{"head_dim": 64, "d_mlp": 512, "norm": "layernorm", "qk_norm": false, "attn_scale": 0.125, "bias": "qkv", "init": "normal", "init_std_o": 0.00849, "init_std_up": 0.051, "init_std_down": 0.006, "weight_decay": 0.076, "train_tokens": 153300000}
Each number is 200 + 20 x the weight over its row's rms, rounded and kept within 0 to 999. Layers, rows and columns count from 0. The size before them is the row's rms in percent of the matrix's.

# o: layer 4 attention output (transposed), 256x128, rms 0.0724, rows 189-191, columns 0-127
# v: layer 4 attention value, 256x128, rms 0.0768, rows 190-191, columns 0-127
# q: layer 4 attention query, 256x128, rms 0.0816, rows 192-216, columns 0-127
# k: layer 4 attention key, 256x128, rms 0.08, rows 192-215, columns 0-127
o189,092,180,202,239,219,201,186,213,217,214,189,224,196,184,197,189,179,195,178,197,217,250,179,214,212,187,222,253,222,212,191,214,187,193,197,117,205,210,211,182,219,215,187,208,196,230,188,215,192,226,199,183,160,205,202,201,220,185,198,207,160,187,178,209,195,205,191,218,177,208,211,192,169,211,193,189,192,215,200,212,209,219,197,172,178,192,243,247,175,183,194,184,223,199,203,194,194,236,194,214,151,219,206,225,198,232,226,178,179,191,178,201,209,204,202,188,210,226,206,184,191,186,160,205,215,199,191,181,211
v190,102,211,208,185,209,187,224,190,164,171,213,145,206,191,197,225,198,194,199,199,176,213,262,180,240,208,174,171,193,201,180,190,218,214,193,202,210,215,160,210,188,208,211,179,176,210,197,208,188,241,185,188,194,199,203,204,196,206,186,221,190,191,171,259,185,204,186,227,188,192,225,200,199,214,190,182,174,171,243,187,201,206,224,238,212,175,202,187,193,210,192,229,176,179,211,225,181,221,206,203,174,200,219,215,187,207,211,184,150,172,202,202,201,190,217,206,171,188,197,182,213,217,239,193,224,231,195,197,186
o190,103,179,179,236,181,180,198,193,235,209,195,191,212,219,215,187,223,221,183,216,214,196,183,208,158,178,182,204,227,232,217,193,197,225,170,186,191,212,236,204,174,182,193,195,212,198,205,192,211,174,226,189,189,224,186,185,198,214,200,194,209,223,213,156,171,194,235,170,191,214,216,219,168,212,215,208,212,239,181,182,205,181,202,191,189,248,204,190,207,214,195,166,236,209,215,167,186,178,188,206,229,158,209,223,183,202,180,212,240,188,169,223,209,178,202,175,216,238,213,197,202,176,198,195,195,191,226,184,165
v191,116,199,188,211,188,190,214,203,160,166,212,161,199,205,191,225,207,168,207,218,190,217,189,212,193,206,186,186,191,193,171,210,190,180,211,154,201,209,175,177,199,221,225,204,164,215,191,179,187,215,186,204,218,201,204,196,181,198,189,219,205,189,215,206,255,204,174,247,239,232,190,195,195,205,147,201,201,197,203,210,184,165,188,210,199,222,201,198,191,257,173,217,192,246,188,212,213,193,207,223,203,188,219,199,183,234,201,175,170,203,209,208,205,185,188,197,187,201,194,208,202,182,241,200,240,202,168,157,203
o191,114,193,203,190,203,183,178,229,192,223,214,191,216,217,173,214,220,222,215,201,166,210,180,196,167,165,180,204,219,197,202,203,208,207,200,240,190,179,198,205,177,177,208,184,208,171,199,236,187,172,209,209,175,218,158,186,190,175,205,186,194,215,229,205,183,213,232,188,177,189,220,247,205,192,215,186,185,191,197,188,198,223,169,195,211,254,180,201,219,173,218,177,181,191,231,196,179,175,193,228,214,180,233,230,187,210,204,215,216,211,191,214,177,208,224,192,210,219,177,183,175,225,189,242,198,190,219,169,151
q192,116,173,155,207,213,184,206,178,240,223,206,180,201,235,181,188,196,211,200,190,208,201,201,207,189,173,212,160,199,217,215,213,225,217,215,190,182,185,207,214,189,221,184,176,205,192,212,169,163,169,192,203,166,193,203,193,212,247,204,199,188,234,215,233,184,192,217,169,216,194,176,172,192,213,191,177,211,201,189,230,182,187,216,187,203,191,204,212,212,181,178,184,230,231,192,177,190,209,209,197,178,208,228,186,214,217,160,209,199,195,231,183,217,149,202,209,200,190,220,205,199,184,237,201,166,211,172,223,144
k192,110,182,205,174,222,209,217,218,202,233,190,192,207,235,206,189,216,218,200,177,225,207,182,159,228,162,240,174,202,196,206,223,217,248,178,172,180,223,216,222,186,156,205,207,184,190,196,216,201,175,232,217,162,179,221,177,180,204,203,191,194,206,221,212,198,196,185,184,238,199,196,160,175,187,228,175,227,198,205,201,193,198,198,193,202,158,189,208,218,232,210,209,217,249,196,179,192,212,219,188,223,209,206,209,191,183,192,186,219,204,187,207,223,242,181,192,195,228,210,173,208,214,228,178,212,204,184,167,193
q193,116,201,235,199,233,203,190,200,202,192,213,228,215,224,232,235,223,194,198,200,199,184,202,181,191,160,225,211,227,210,197,219,184,186,214,226,214,173,184,213,226,230,217,198,152,201,152,228,212,191,202,198,187,205,205,226,168,214,212,192,200,182,184,192,204,199,147,202,202,208,199,220,201,173,220,190,171,192,188,193,217,197,175,211,187,198,198,214,195,209,207,230,174,189,194,170,189,205,192,186,205,166,209,222,251,233,163,191,165,196,225,214,201,199,197,195,181,173,173,214,169,150,211,230,208,214,173,188,204
k193,116,196,209,236,242,194,230,204,197,226,214,234,204,213,215,187,222,168,188,184,167,169,183,195,176,165,206,188,214,205,249,176,181,200,172,228,218,213,190,199,188,207,199,202,187,197,202,198,221,176,193,224,154,180,182,221,243,226,186,189,181,224,214,206,207,189,157,199,205,196,211,208,189,200,192,209,195,211,208,221,187,213,189,192,205,168,186,166,188,190,222,209,209,197,204,217,255,199,202,192,192,200,209,185,232,212,152,206,189,191,205,239,207,214,183,231,217,203,147,190,178,186,212,205,195,167,182,213,206
q194,106,168,163,232,174,192,182,186,189,185,194,169,184,176,191,227,183,204,214,209,222,181,191,216,203,213,213,183,190,182,184,173,193,195,190,181,207,212,215,180,193,187,188,184,233,195,182,208,197,176,181,200,194,200,204,218,199,196,201,241,210,198,185,210,187,196,190,191,228,195,191,216,193,232,195,219,199,210,219,209,197,154,207,220,198,231,212,202,182,147,216,205,236,206,173,191,208,164,199,241,197,230,175,182,173,156,215,192,237,161,206,196,237,196,226,204,219,227,217,176,220,223,176,175,186,216,241,230,185
k194,106,200,218,180,174,206,161,213,188,212,154,173,180,161,193,227,171,182,210,218,229,220,205,183,236,239,206,210,222,205,173,233,175,221,209,194,204,200,211,215,201,196,205,184,209,213,175,214,209,188,177,179,233,228,230,203,201,182,211,212,235,198,178,198,179,200,224,190,210,183,192,178,169,225,219,223,201,171,199,186,216,189,217,206,181,222,193,212,206,230,184,184,173,229,180,201,210,202,189,217,162,202,200,197,188,192,236,218,186,183,191,180,180,199,192,173,218,209,169,222,196,193,221,224,197,251,230,207,162
q195,100,183,209,197,199,205,205,199,244,213,191,187,177,195,195,158,184,191,200,220,197,214,205,218,200,207,143,185,189,185,213,209,192,195,203,188,176,200,185,212,194,195,170,198,260,188,215,218,197,193,197,214,197,191,181,165,240,199,179,190,180,219,222,193,192,190,258,220,212,172,185,213,212,215,177,200,246,227,226,210,155,206,200,172,202,190,209,195,203,190,177,194,225,218,174,238,229,220,196,185,193,187,206,198,164,215,187,190,203,194,173,165,210,183,204,187,217,232,224,188,201,211,196,173,187,167,241,218,208
k195,093,199,203,171,183,209,193,183,191,209,184,179,175,215,209,195,191,213,191,216,226,220,216,221,208,214,179,224,154,209,181,202,180,216,231,149,178,185,196,211,181,213,211,193,221,205,168,198,166,188,212,182,217,194,233,189,206,169,199,232,216,191,186,200,209,195,236,190,188,243,194,214,205,230,203,197,221,198,201,198,200,204,214,169,184,209,229,225,215,208,230,197,178,203,178,220,188,242,194,197,208,186,195,220,183,201,213,185,212,211,175,150,177,213,191,186,155,195,249,241,203,224,208,186,199,216,229,164,222
q196,101,179,204,227,179,217,191,213,208,220,196,213,192,201,230,213,198,215,175,204,246,157,195,197,183,158,218,216,197,179,239,232,213,190,182,219,222,192,209,220,198,216,200,210,213,218,184,209,201,236,186,190,202,211,215,214,219,229,149,212,215,169,171,165,199,199,170,176,227,188,225,232,188,182,198,173,186,171,234,235,213,175,201,191,209,221,232,200,210,181,164,205,204,228,199,206,214,187,182,210,169,194,171,184,210,212,185,218,176,171,226,177,212,201,194,210,220,182,189,227,181,192,199,207,188,225,232,199,185
k196,101,189,188,194,224,198,207,209,223,204,174,222,212,224,182,175,197,232,187,193,208,193,202,198,216,161,164,213,181,203,237,182,188,190,205,204,201,206,181,225,190,184,178,195,204,200,198,201,185,164,208,212,198,164,208,204,213,192,159,217,202,231,210,190,219,195,189,231,194,137,190,205,218,197,199,225,189,165,212,216,205,201,176,231,210,172,193,215,207,198,180,161,192,185,226,179,267,218,204,206,144,194,210,191,198,214,170,229,194,179,190,216,195,204,205,187,228,192,162,217,201,188,224,197,200,206,231,207,235
q197,104,201,238,209,184,227,180,192,228,220,184,195,192,183,220,177,236,177,193,202,221,218,190,198,226,169,186,176,220,192,215,198,239,198,192,180,174,215,175,201,181,212,188,224,223,164,194,226,210,196,167,227,194,183,196,161,214,224,213,210,204,197,197,188,222,183,219,215,215,172,232,189,185,196,204,212,245,212,209,211,202,204,198,160,203,206,247,191,210,176,185,183,226,239,194,236,167,207,199,189,171,199,190,206,211,233,213,238,169,177,191,187,198,236,229,198,217,230,215,185,200,185,196,191,209,199,217,191,168
k197,097,231,214,181,196,231,172,164,195,221,183,184,175,200,211,185,203,226,185,193,237,174,213,211,223,184,154,214,146,207,198,208,189,211,220,151,206,215,212,195,190,187,198,173,228,189,197,190,190,160,182,174,206,175,210,174,182,193,206,182,210,186,187,198,204,194,190,202,213,210,195,212,192,193,198,208,170,197,200,217,207,224,223,193,210,182,247,220,209,177,243,178,227,193,224,218,215,183,175,192,219,208,187,203,167,213,191,219,215,182,183,176,187,237,204,231,203,194,218,230,199,186,215,165,185,191,226,153,206
q198,097,215,235,165,226,191,206,205,238,212,207,194,225,177,206,212,215,169,224,201,193,227,194,175,210,218,213,171,240,210,182,206,229,207,179,203,178,191,219,166,198,200,228,194,159,185,178,183,190,183,206,211,226,166,196,188,191,188,216,164,189,209,228,209,211,185,192,194,197,198,196,193,188,205,214,213,189,196,188,140,204,238,197,230,180,193,188,175,172,196,226,212,188,198,207,212,181,237,239,185,201,182,211,213,208,216,229,217,183,220,180,225,179,216,200,179,199,217,158,194,202,154,210,207,230,186,205,173,225
k198,095,200,205,205,196,204,187,183,183,202,224,193,197,210,220,214,199,177,193,187,215,172,193,190,184,226,236,182,198,200,198,228,219,212,188,185,177,202,193,147,220,228,193,213,217,208,201,209,202,205,177,194,207,226,197,177,184,236,224,157,188,176,222,188,181,225,184,172,194,252,187,228,186,220,209,195,172,216,208,198,205,213,197,162,196,189,210,178,200,133,210,239,214,186,210,212,178,184,190,209,253,229,189,196,223,178,179,179,235,206,211,201,223,215,172,227,169,176,222,184,195,212,180,211,195,191,187,179,202
q199,095,178,236,218,183,204,213,195,224,210,185,209,196,216,230,170,207,212,176,184,240,195,174,181,206,160,185,207,198,200,217,225,227,177,180,186,208,193,191,192,195,213,204,240,174,221,209,224,203,256,205,191,204,189,194,204,188,212,175,210,205,161,195,161,209,195,168,200,225,162,237,229,209,183,165,174,170,172,209,206,219,168,197,209,221,226,244,181,182,188,207,201,208,198,210,195,185,173,169,198,187,196,171,208,207,226,224,234,183,233,214,174,208,212,221,212,202,187,198,212,209,191,193,222,210,215,217,178,198
k199,098,178,202,212,221,193,208,201,221,183,194,187,215,232,187,179,205,228,182,221,182,187,214,196,232,171,143,203,194,186,229,191,151,187,224,237,204,230,177,178,205,200,205,203,208,219,207,179,213,194,213,218,203,162,219,203,209,187,177,186,191,190,187,198,226,210,220,197,196,201,188,211,221,189,179,216,203,178,183,192,206,196,170,231,220,172,207,214,216,199,191,131,189,178,233,186,216,214,203,217,189,224,199,198,169,209,195,242,199,183,212,235,186,194,204,200,244,221,166,212,211,190,214,206,205,167,203,221,240
q200,121,200,209,194,227,180,212,190,188,202,216,213,192,192,176,166,184,199,215,204,172,215,176,213,193,260,184,219,187,185,194,153,206,202,198,184,184,205,219,181,190,168,208,195,209,197,246,186,207,203,204,193,242,204,164,174,194,164,187,210,198,198,206,202,196,218,253,212,191,204,188,182,225,221,182,215,209,208,190,158,190,211,228,222,199,186,185,171,190,191,210,189,205,152,204,237,222,205,197,194,225,207,200,197,150,181,234,185,228,225,172,199,178,209,208,193,198,195,228,201,217,226,172,180,199,169,200,178,221
k200,119,185,187,164,180,181,181,186,207,176,206,208,190,182,217,216,195,206,214,204,205,191,238,195,195,252,191,218,214,182,158,212,209,202,226,194,200,186,210,184,206,223,200,198,188,226,208,210,213,254,180,156,226,219,204,212,165,187,224,206,223,182,181,193,181,212,243,189,172,234,194,208,219,196,191,185,211,228,175,173,183,175,192,202,179,235,188,202,204,171,174,215,187,183,169,196,151,204,186,210,221,195,180,205,201,184,252,187,208,226,194,184,193,172,211,202,178,209,239,206,198,198,181,233,208,218,191,197,181
q201,098,225,204,189,250,171,201,204,189,223,238,229,206,205,214,230,209,181,215,210,186,202,177,145,193,206,227,244,225,205,211,166,185,205,213,226,214,177,209,215,212,198,235,186,187,190,204,192,173,219,205,188,216,235,176,200,212,223,198,184,203,196,211,191,209,228,219,189,209,234,196,181,189,186,195,186,196,212,171,160,164,227,188,219,201,189,172,184,188,206,231,197,175,210,212,224,213,202,215,175,222,184,216,200,221,190,159,200,168,202,179,198,164,211,186,194,194,161,181,203,191,229,197,209,197,180,166,167,216
k201,096,196,171,209,220,159,200,230,207,201,212,241,202,199,228,209,216,226,214,193,183,181,205,197,164,192,195,201,242,174,213,174,246,201,210,202,177,214,168,209,227,210,173,231,182,227,214,198,213,229,148,198,190,189,205,201,176,194,210,188,196,189,190,221,168,204,202,225,203,209,206,183,225,191,215,164,236,212,204,208,168,176,167,199,172,232,210,177,203,171,223,185,180,219,169,187,204,215,203,229,229,193,203,194,237,198,214,213,203,196,176,207,198,169,210,199,196,242,198,172,183,209,203,221,212,195,170,201,180
q202,085,204,214,226,218,191,192,172,199,215,205,245,196,206,239,234,196,212,211,198,194,193,201,195,192,155,222,214,231,170,248,181,175,186,194,193,212,206,210,244,188,205,203,178,244,195,153,214,205,215,179,189,180,235,212,211,232,240,195,224,203,194,207,180,199,200,188,191,228,190,207,201,143,169,208,162,205,183,198,213,198,210,194,222,205,200,203,217,180,185,197,206,199,235,204,225,224,202,201,175,185,198,204,196,222,193,168,170,173,165,228,195,189,186,195,199,192,180,214,223,174,183,201,222,197,200,189,195,168
k202,085,196,177,210,223,174,167,217,176,194,169,198,192,210,238,187,204,214,205,206,200,213,218,196,191,176,183,188,215,198,215,153,196,197,204,197,195,228,214,208,224,181,188,218,200,232,173,192,226,194,153,188,179,160,208,195,203,182,176,223,193,197,190,216,187,178,182,217,209,172,201,188,202,200,216,209,229,180,212,254,165,189,173,207,195,205,209,189,205,197,220,180,177,248,183,212,239,231,214,215,195,201,239,174,217,219,208,230,181,173,189,195,213,199,185,202,224,246,182,208,167,201,231,206,219,200,220,221,180
q203,103,191,183,210,165,234,193,214,218,200,185,211,192,186,223,214,203,224,183,220,241,185,189,223,178,155,212,209,181,196,228,250,212,189,190,227,208,200,209,203,170,195,199,236,212,221,188,223,209,218,188,183,212,204,194,216,191,223,175,209,225,173,166,177,212,182,181,179,245,178,222,203,190,172,197,192,188,172,244,230,222,165,200,179,199,219,232,196,201,170,157,218,220,213,207,215,209,195,159,211,180,200,182,184,211,214,195,203,189,173,224,173,207,187,202,211,205,197,192,222,186,204,213,209,202,236,231,200,184
k203,098,186,193,188,228,227,205,188,214,215,184,215,217,225,174,191,215,227,178,186,215,215,209,194,221,176,173,188,162,211,230,204,181,203,224,199,200,224,190,217,171,200,193,197,188,186,204,186,194,164,215,220,202,189,201,201,229,194,165,230,210,225,198,194,231,183,188,208,199,146,207,206,204,192,201,223,170,162,199,233,228,195,199,212,230,190,195,208,207,208,172,165,199,181,229,197,255,182,200,193,139,203,229,208,185,194,181,222,186,187,209,207,187,201,204,179,205,177,157,237,201,185,226,188,183,204,218,190,233
q204,109,178,200,208,208,217,196,183,178,183,209,228,205,211,204,191,183,197,195,183,161,202,169,195,220,206,213,204,211,170,207,178,187,198,201,198,222,210,180,197,199,222,201,148,200,187,169,245,231,184,212,173,209,212,233,240,208,202,186,239,201,187,143,228,179,206,197,212,197,194,199,225,178,181,220,198,203,209,217,208,229,192,211,212,190,235,199,208,219,189,207,202,180,194,159,198,194,167,212,174,219,184,218,209,216,183,199,191,233,238,236,226,230,199,197,191,186,216,197,180,170,140,211,201,221,200,174,209,221
k204,107,174,230,249,196,211,229,209,183,207,206,216,171,186,180,210,165,153,187,189,200,189,169,205,196,190,183,214,223,222,208,168,176,200,183,227,221,180,183,213,192,200,202,155,170,188,173,230,220,208,194,171,192,175,192,228,232,236,210,212,197,223,199,224,178,204,203,195,197,203,213,221,190,188,203,209,176,204,200,203,202,246,255,223,203,179,182,175,213,195,193,195,224,192,206,217,222,186,217,171,198,189,220,181,201,188,185,183,210,209,221,238,224,220,193,198,214,205,170,208,157,172,206,191,181,194,202,222,178
q205,116,199,235,178,235,191,209,173,176,188,208,218,207,214,221,169,205,180,192,193,134,215,211,229,207,232,186,228,217,224,205,166,208,194,214,214,201,190,170,203,204,191,224,164,179,191,226,206,222,216,228,201,215,210,196,206,190,185,178,210,177,184,199,220,208,213,236,210,175,210,195,193,223,181,197,195,205,224,181,196,201,239,212,181,202,158,188,201,254,210,202,185,175,167,195,193,207,223,205,176,222,173,215,204,204,204,186,195,199,245,219,216,191,193,184,195,162,159,198,212,201,183,226,201,214,195,171,169,214
k205,109,172,199,213,210,172,214,186,183,186,240,247,214,199,204,194,200,191,214,193,152,178,201,213,194,205,187,227,231,189,201,184,203,189,206,222,231,184,174,195,205,179,220,184,197,197,213,231,204,228,223,200,178,190,163,210,187,217,201,219,177,187,195,201,197,202,219,213,163,216,210,212,226,148,201,174,200,231,189,196,190,215,238,213,215,173,172,191,204,191,187,229,223,194,161,216,192,218,193,172,235,179,174,209,228,183,220,185,210,236,217,217,213,198,229,217,191,208,208,177,165,199,183,188,222,180,163,213,230
q206,099,175,174,246,172,190,203,187,208,197,189,174,195,221,203,223,166,204,178,181,239,181,214,196,228,175,223,211,199,222,212,220,187,203,202,197,214,180,186,222,183,220,192,197,160,221,174,195,186,243,191,199,174,214,231,244,222,215,207,211,222,203,179,199,189,191,187,181,204,217,193,199,194,211,197,178,164,200,222,240,219,167,188,196,201,224,229,207,232,185,188,189,222,250,208,176,173,180,172,216,200,212,171,182,216,218,204,214,195,170,234,197,239,198,212,224,193,207,192,192,198,214,217,204,194,227,169,215,187
k206,099,188,194,234,208,217,217,221,201,200,183,195,224,195,190,186,201,228,189,186,213,212,181,172,232,148,185,210,228,184,235,188,205,216,182,216,213,201,198,238,223,183,190,207,186,203,193,223,218,172,231,238,188,174,208,178,205,211,190,192,181,208,193,200,224,202,181,198,232,168,197,190,206,177,201,200,185,154,201,200,235,190,196,225,214,176,193,242,194,273,183,169,208,229,223,190,211,187,189,186,165,228,209,192,197,218,182,222,174,178,221,224,207,213,219,180,233,192,177,203,197,197,205,172,183,196,201,199,211
q207,111,205,162,177,239,206,182,210,185,208,180,218,192,213,192,204,172,218,214,191,186,217,214,263,200,181,185,185,171,172,184,210,185,206,245,178,226,209,186,220,192,172,189,178,271,187,174,180,211,175,216,194,175,204,203,196,197,227,177,225,182,226,197,232,191,208,214,192,201,209,194,202,191,203,216,184,225,211,170,227,211,199,206,175,196,185,178,238,186,214,181,211,206,214,192,183,231,202,213,172,198,197,220,206,185,172,160,169,219,190,185,182,181,169,212,189,191,204,213,212,186,188,202,192,177,212,184,223,174
k207,105,213,184,180,202,197,175,209,176,200,197,205,166,192,202,195,194,198,232,212,191,238,197,224,199,193,225,179,189,220,170,193,191,206,181,187,183,208,209,214,196,182,221,181,200,194,190,169,229,196,188,178,177,185,201,225,180,205,231,247,262,196,208,232,196,151,176,210,177,166,213,166,177,249,209,219,225,186,204,218,183,198,194,198,188,215,197,195,187,211,222,228,180,238,179,222,217,186,207,173,195,163,234,217,181,191,202,196,179,207,196,217,177,191,204,190,221,213,199,162,169,211,226,213,208,233,192,196,196
q208,114,197,199,223,185,225,182,197,203,211,170,223,208,209,225,235,193,179,196,193,250,216,194,172,196,158,220,199,214,197,229,246,216,192,176,207,227,199,200,218,172,204,174,228,182,198,162,224,199,207,211,210,177,208,232,213,210,243,212,195,200,206,202,190,198,193,173,179,233,160,202,204,182,161,220,178,195,178,190,217,223,205,191,176,204,206,219,209,178,191,198,217,218,242,199,190,184,193,202,217,171,229,201,190,237,203,181,235,179,170,208,222,223,213,193,201,221,196,178,193,166,187,234,208,198,224,186,185,173
k208,106,196,209,214,204,222,200,181,209,212,177,201,184,217,220,183,204,226,211,197,205,209,159,182,205,169,192,178,186,199,227,202,199,196,173,193,172,240,217,215,216,185,179,207,190,202,201,205,186,161,203,224,194,181,207,184,205,212,172,172,194,210,195,209,203,181,190,211,238,141,218,182,183,202,199,227,176,170,205,208,207,221,203,222,225,181,216,199,206,180,215,168,181,207,247,208,254,179,213,206,169,208,225,204,207,211,159,237,206,165,186,218,225,225,199,181,253,194,170,191,183,191,224,191,195,198,210,182,222
q209,127,212,214,192,210,204,181,202,172,178,182,210,183,185,206,222,211,165,205,206,154,202,204,230,219,204,224,190,223,181,179,175,201,166,206,205,218,217,173,203,228,184,196,151,235,181,148,238,229,163,222,216,187,206,213,190,177,176,197,257,193,193,196,184,205,204,173,219,180,184,203,248,182,197,226,215,221,208,195,192,218,214,232,201,201,193,171,209,184,210,219,234,189,184,175,175,215,204,210,220,211,185,192,197,198,204,220,178,195,201,198,202,194,219,204,182,221,201,195,189,179,155,195,182,209,219,225,217,225
k209,124,224,217,209,181,194,192,213,186,207,194,202,161,184,192,194,190,153,213,225,163,215,207,224,193,244,204,194,205,230,183,203,155,174,189,206,213,195,188,211,215,197,213,155,211,193,190,199,212,207,169,165,193,198,201,220,208,197,247,216,217,203,209,168,180,187,189,201,166,218,199,200,162,202,196,251,179,206,201,194,193,253,230,206,189,194,187,179,193,174,208,228,175,199,192,242,250,224,189,191,204,181,204,172,218,200,183,203,185,207,199,195,176,197,187,212,223,197,162,208,166,208,205,210,198,209,222,213,184
q210,104,198,215,181,198,217,192,211,208,193,174,201,210,200,189,149,175,206,211,200,188,227,222,220,195,213,131,193,191,193,157,206,165,183,213,168,176,215,181,206,185,192,188,202,221,183,212,207,228,192,237,201,207,184,196,192,203,182,215,184,164,227,217,222,188,182,231,232,185,169,178,220,215,200,214,211,240,194,182,178,192,246,198,167,187,195,190,191,213,226,203,214,199,168,204,210,218,191,219,152,202,177,206,228,179,219,207,192,199,245,168,222,207,202,211,185,193,234,189,184,188,182,202,188,195,175,193,195,209
k210,106,185,225,210,176,207,178,176,168,189,200,182,169,182,206,172,192,188,202,207,178,216,202,228,201,232,178,192,152,212,175,202,177,187,225,194,195,195,182,170,178,222,222,187,207,208,190,188,211,207,226,194,218,208,206,199,238,193,227,200,212,180,183,199,213,191,230,198,182,230,184,217,187,250,182,218,198,228,180,202,208,203,225,199,202,201,232,191,187,157,231,224,215,174,204,236,172,187,200,178,226,178,188,216,190,226,203,190,197,224,192,218,220,212,190,192,188,177,266,184,204,197,165,212,203,180,211,209,243
q211,097,175,205,230,158,225,184,217,183,196,179,218,170,200,221,219,164,230,185,182,224,199,195,221,190,157,187,212,206,195,241,195,202,191,219,207,216,205,195,246,214,195,178,201,205,211,183,232,200,231,213,194,154,208,245,196,189,230,195,238,199,189,162,181,195,190,179,200,205,194,219,213,204,171,199,187,200,204,206,265,215,186,203,178,205,200,233,211,194,188,186,200,198,248,192,213,214,191,174,202,216,209,181,196,203,198,180,190,206,164,212,200,210,192,218,209,196,181,221,202,178,222,207,217,175,237,196,210,169
k211,092,216,203,200,204,209,188,212,194,193,162,208,190,213,213,172,201,232,197,210,201,223,161,195,226,156,182,219,186,198,222,184,181,201,196,211,212,209,188,239,200,192,210,188,170,175,190,196,204,176,193,207,177,179,208,218,215,162,165,229,217,220,153,232,208,209,202,211,191,153,238,199,217,211,205,226,202,180,189,234,194,218,177,217,209,198,193,202,198,213,197,193,186,243,221,214,222,213,226,178,154,187,218,187,187,224,185,229,166,177,209,207,180,214,216,184,240,206,158,208,174,192,219,191,202,197,218,224,185
q212,106,184,176,203,210,220,185,195,213,204,187,202,208,172,224,242,205,174,208,208,220,190,197,176,230,167,251,174,200,173,216,216,218,211,171,205,216,207,215,191,171,180,209,198,196,204,172,220,194,166,183,203,204,196,227,209,200,207,213,214,240,188,177,216,203,203,171,195,228,205,215,194,170,187,209,209,188,188,234,225,239,142,186,209,188,234,216,215,188,180,184,212,216,216,173,185,167,180,203,226,173,223,180,190,237,181,199,196,193,154,211,213,210,191,197,195,199,232,169,210,206,170,225,202,193,225,204,201,179
k212,107,201,220,209,194,224,218,174,212,227,206,181,200,223,197,242,203,176,196,199,244,196,187,186,199,199,232,190,193,225,213,229,174,200,155,189,203,185,230,188,193,169,176,179,180,185,191,215,192,153,192,194,187,224,214,193,203,244,194,188,213,211,217,211,206,192,170,206,221,172,215,215,180,181,228,199,156,170,216,214,229,209,226,186,213,198,193,194,206,189,210,198,233,220,238,187,241,163,190,201,164,219,221,192,187,208,177,179,205,166,209,210,208,224,174,190,194,184,155,219,185,198,211,198,182,218,208,184,188
q213,106,199,181,181,196,227,191,230,160,193,245,246,199,202,198,195,176,220,195,210,184,195,206,178,192,205,207,236,185,186,185,195,163,185,211,187,248,191,177,203,197,208,212,176,229,212,222,195,206,208,194,167,199,231,179,228,229,207,192,182,184,182,188,206,184,202,220,211,195,226,189,217,184,183,217,187,189,216,200,205,196,190,205,177,201,215,188,221,246,214,198,204,197,184,183,183,220,158,199,171,224,195,223,186,191,159,154,174,239,242,211,210,219,178,173,213,168,172,213,194,196,224,189,215,196,205,186,198,231
k213,096,181,184,244,197,210,242,241,167,201,210,231,183,189,164,229,185,180,206,170,197,207,172,221,173,172,190,230,227,186,215,145,181,199,204,211,228,179,182,215,192,175,204,182,198,216,197,194,197,219,223,197,210,189,191,229,257,202,189,226,183,214,206,214,179,195,216,223,189,186,207,192,237,206,196,176,194,203,205,219,196,185,216,244,212,205,186,170,193,218,200,168,208,196,183,185,219,180,218,216,179,178,221,196,210,201,205,189,176,232,188,223,193,163,219,178,212,187,200,163,205,211,187,211,195,205,188,226,208
q214,104,203,242,176,174,197,195,213,198,186,184,193,196,218,212,222,227,151,185,175,181,208,186,177,226,174,228,221,227,232,215,208,243,206,204,220,201,194,177,190,240,192,211,208,163,202,153,215,221,214,193,209,202,170,210,191,153,193,200,218,225,169,201,181,194,186,171,178,194,216,212,195,223,195,196,198,157,206,198,194,228,189,195,200,208,194,201,191,178,188,190,209,186,209,227,207,160,218,188,230,211,181,178,224,202,223,233,247,190,194,206,201,183,232,223,193,203,197,189,190,209,206,211,202,222,220,210,171,242
k214,099,245,179,218,205,223,209,208,209,191,223,198,231,230,197,235,233,199,184,208,172,164,201,214,216,183,196,210,221,195,232,202,215,173,182,220,218,223,191,197,238,212,189,216,220,195,219,218,208,204,197,201,171,208,191,201,164,175,218,184,191,182,192,188,217,200,172,167,189,211,223,199,214,172,185,182,173,177,196,180,216,246,215,196,207,176,227,213,216,200,161,211,195,174,244,217,181,220,187,198,218,213,198,182,217,205,176,216,209,191,251,185,207,216,229,188,238,171,159,200,207,182,182,185,202,184,183,202,218
q215,111,194,247,214,166,215,203,188,202,183,177,239,222,198,226,186,174,182,188,183,199,227,178,193,210,188,189,192,216,195,183,200,203,187,191,166,225,212,188,195,189,218,199,202,182,211,152,243,194,206,206,193,211,181,228,195,189,226,226,193,176,207,154,223,191,182,174,213,203,171,200,223,204,178,197,212,197,198,225,198,237,191,175,211,195,247,227,208,184,190,207,214,199,213,171,191,188,149,199,177,184,202,192,222,224,187,218,211,238,234,190,219,225,193,232,190,201,245,182,181,198,166,198,196,203,204,183,172,214
k215,106,227,240,241,161,232,214,166,175,195,210,209,182,186,184,186,174,152,181,201,198,200,178,211,206,184,186,211,221,213,217,188,166,184,209,216,222,198,208,172,183,209,193,161,189,180,165,219,205,191,216,209,210,207,211,213,238,230,191,181,208,206,184,223,209,191,223,189,205,200,207,230,186,220,199,215,163,206,188,203,227,221,216,227,238,191,206,202,208,162,199,185,232,171,243,219,197,173,196,191,197,208,212,186,178,214,160,189,203,193,211,220,216,234,197,187,230,174,215,222,169,194,207,216,188,189,194,227,204
q216,102,218,209,253,164,212,213,201,198,169,186,238,204,176,190,197,158,215,195,167,209,206,220,177,190,224,167,196,212,232,203,182,174,183,205,195,198,224,199,216,169,196,180,252,160,234,240,190,204,207,199,189,200,211,224,212,194,212,213,207,190,216,185,208,181,198,191,212,197,164,204,184,224,175,211,192,195,192,213,212,224,213,194,176,210,215,178,193,210,237,196,206,173,205,220,197,205,173,193,235,174,228,208,215,192,180,223,202,170,198,188,232,242,213,199,200,216,180,202,179,193,235,216,180,179,208,175,160,192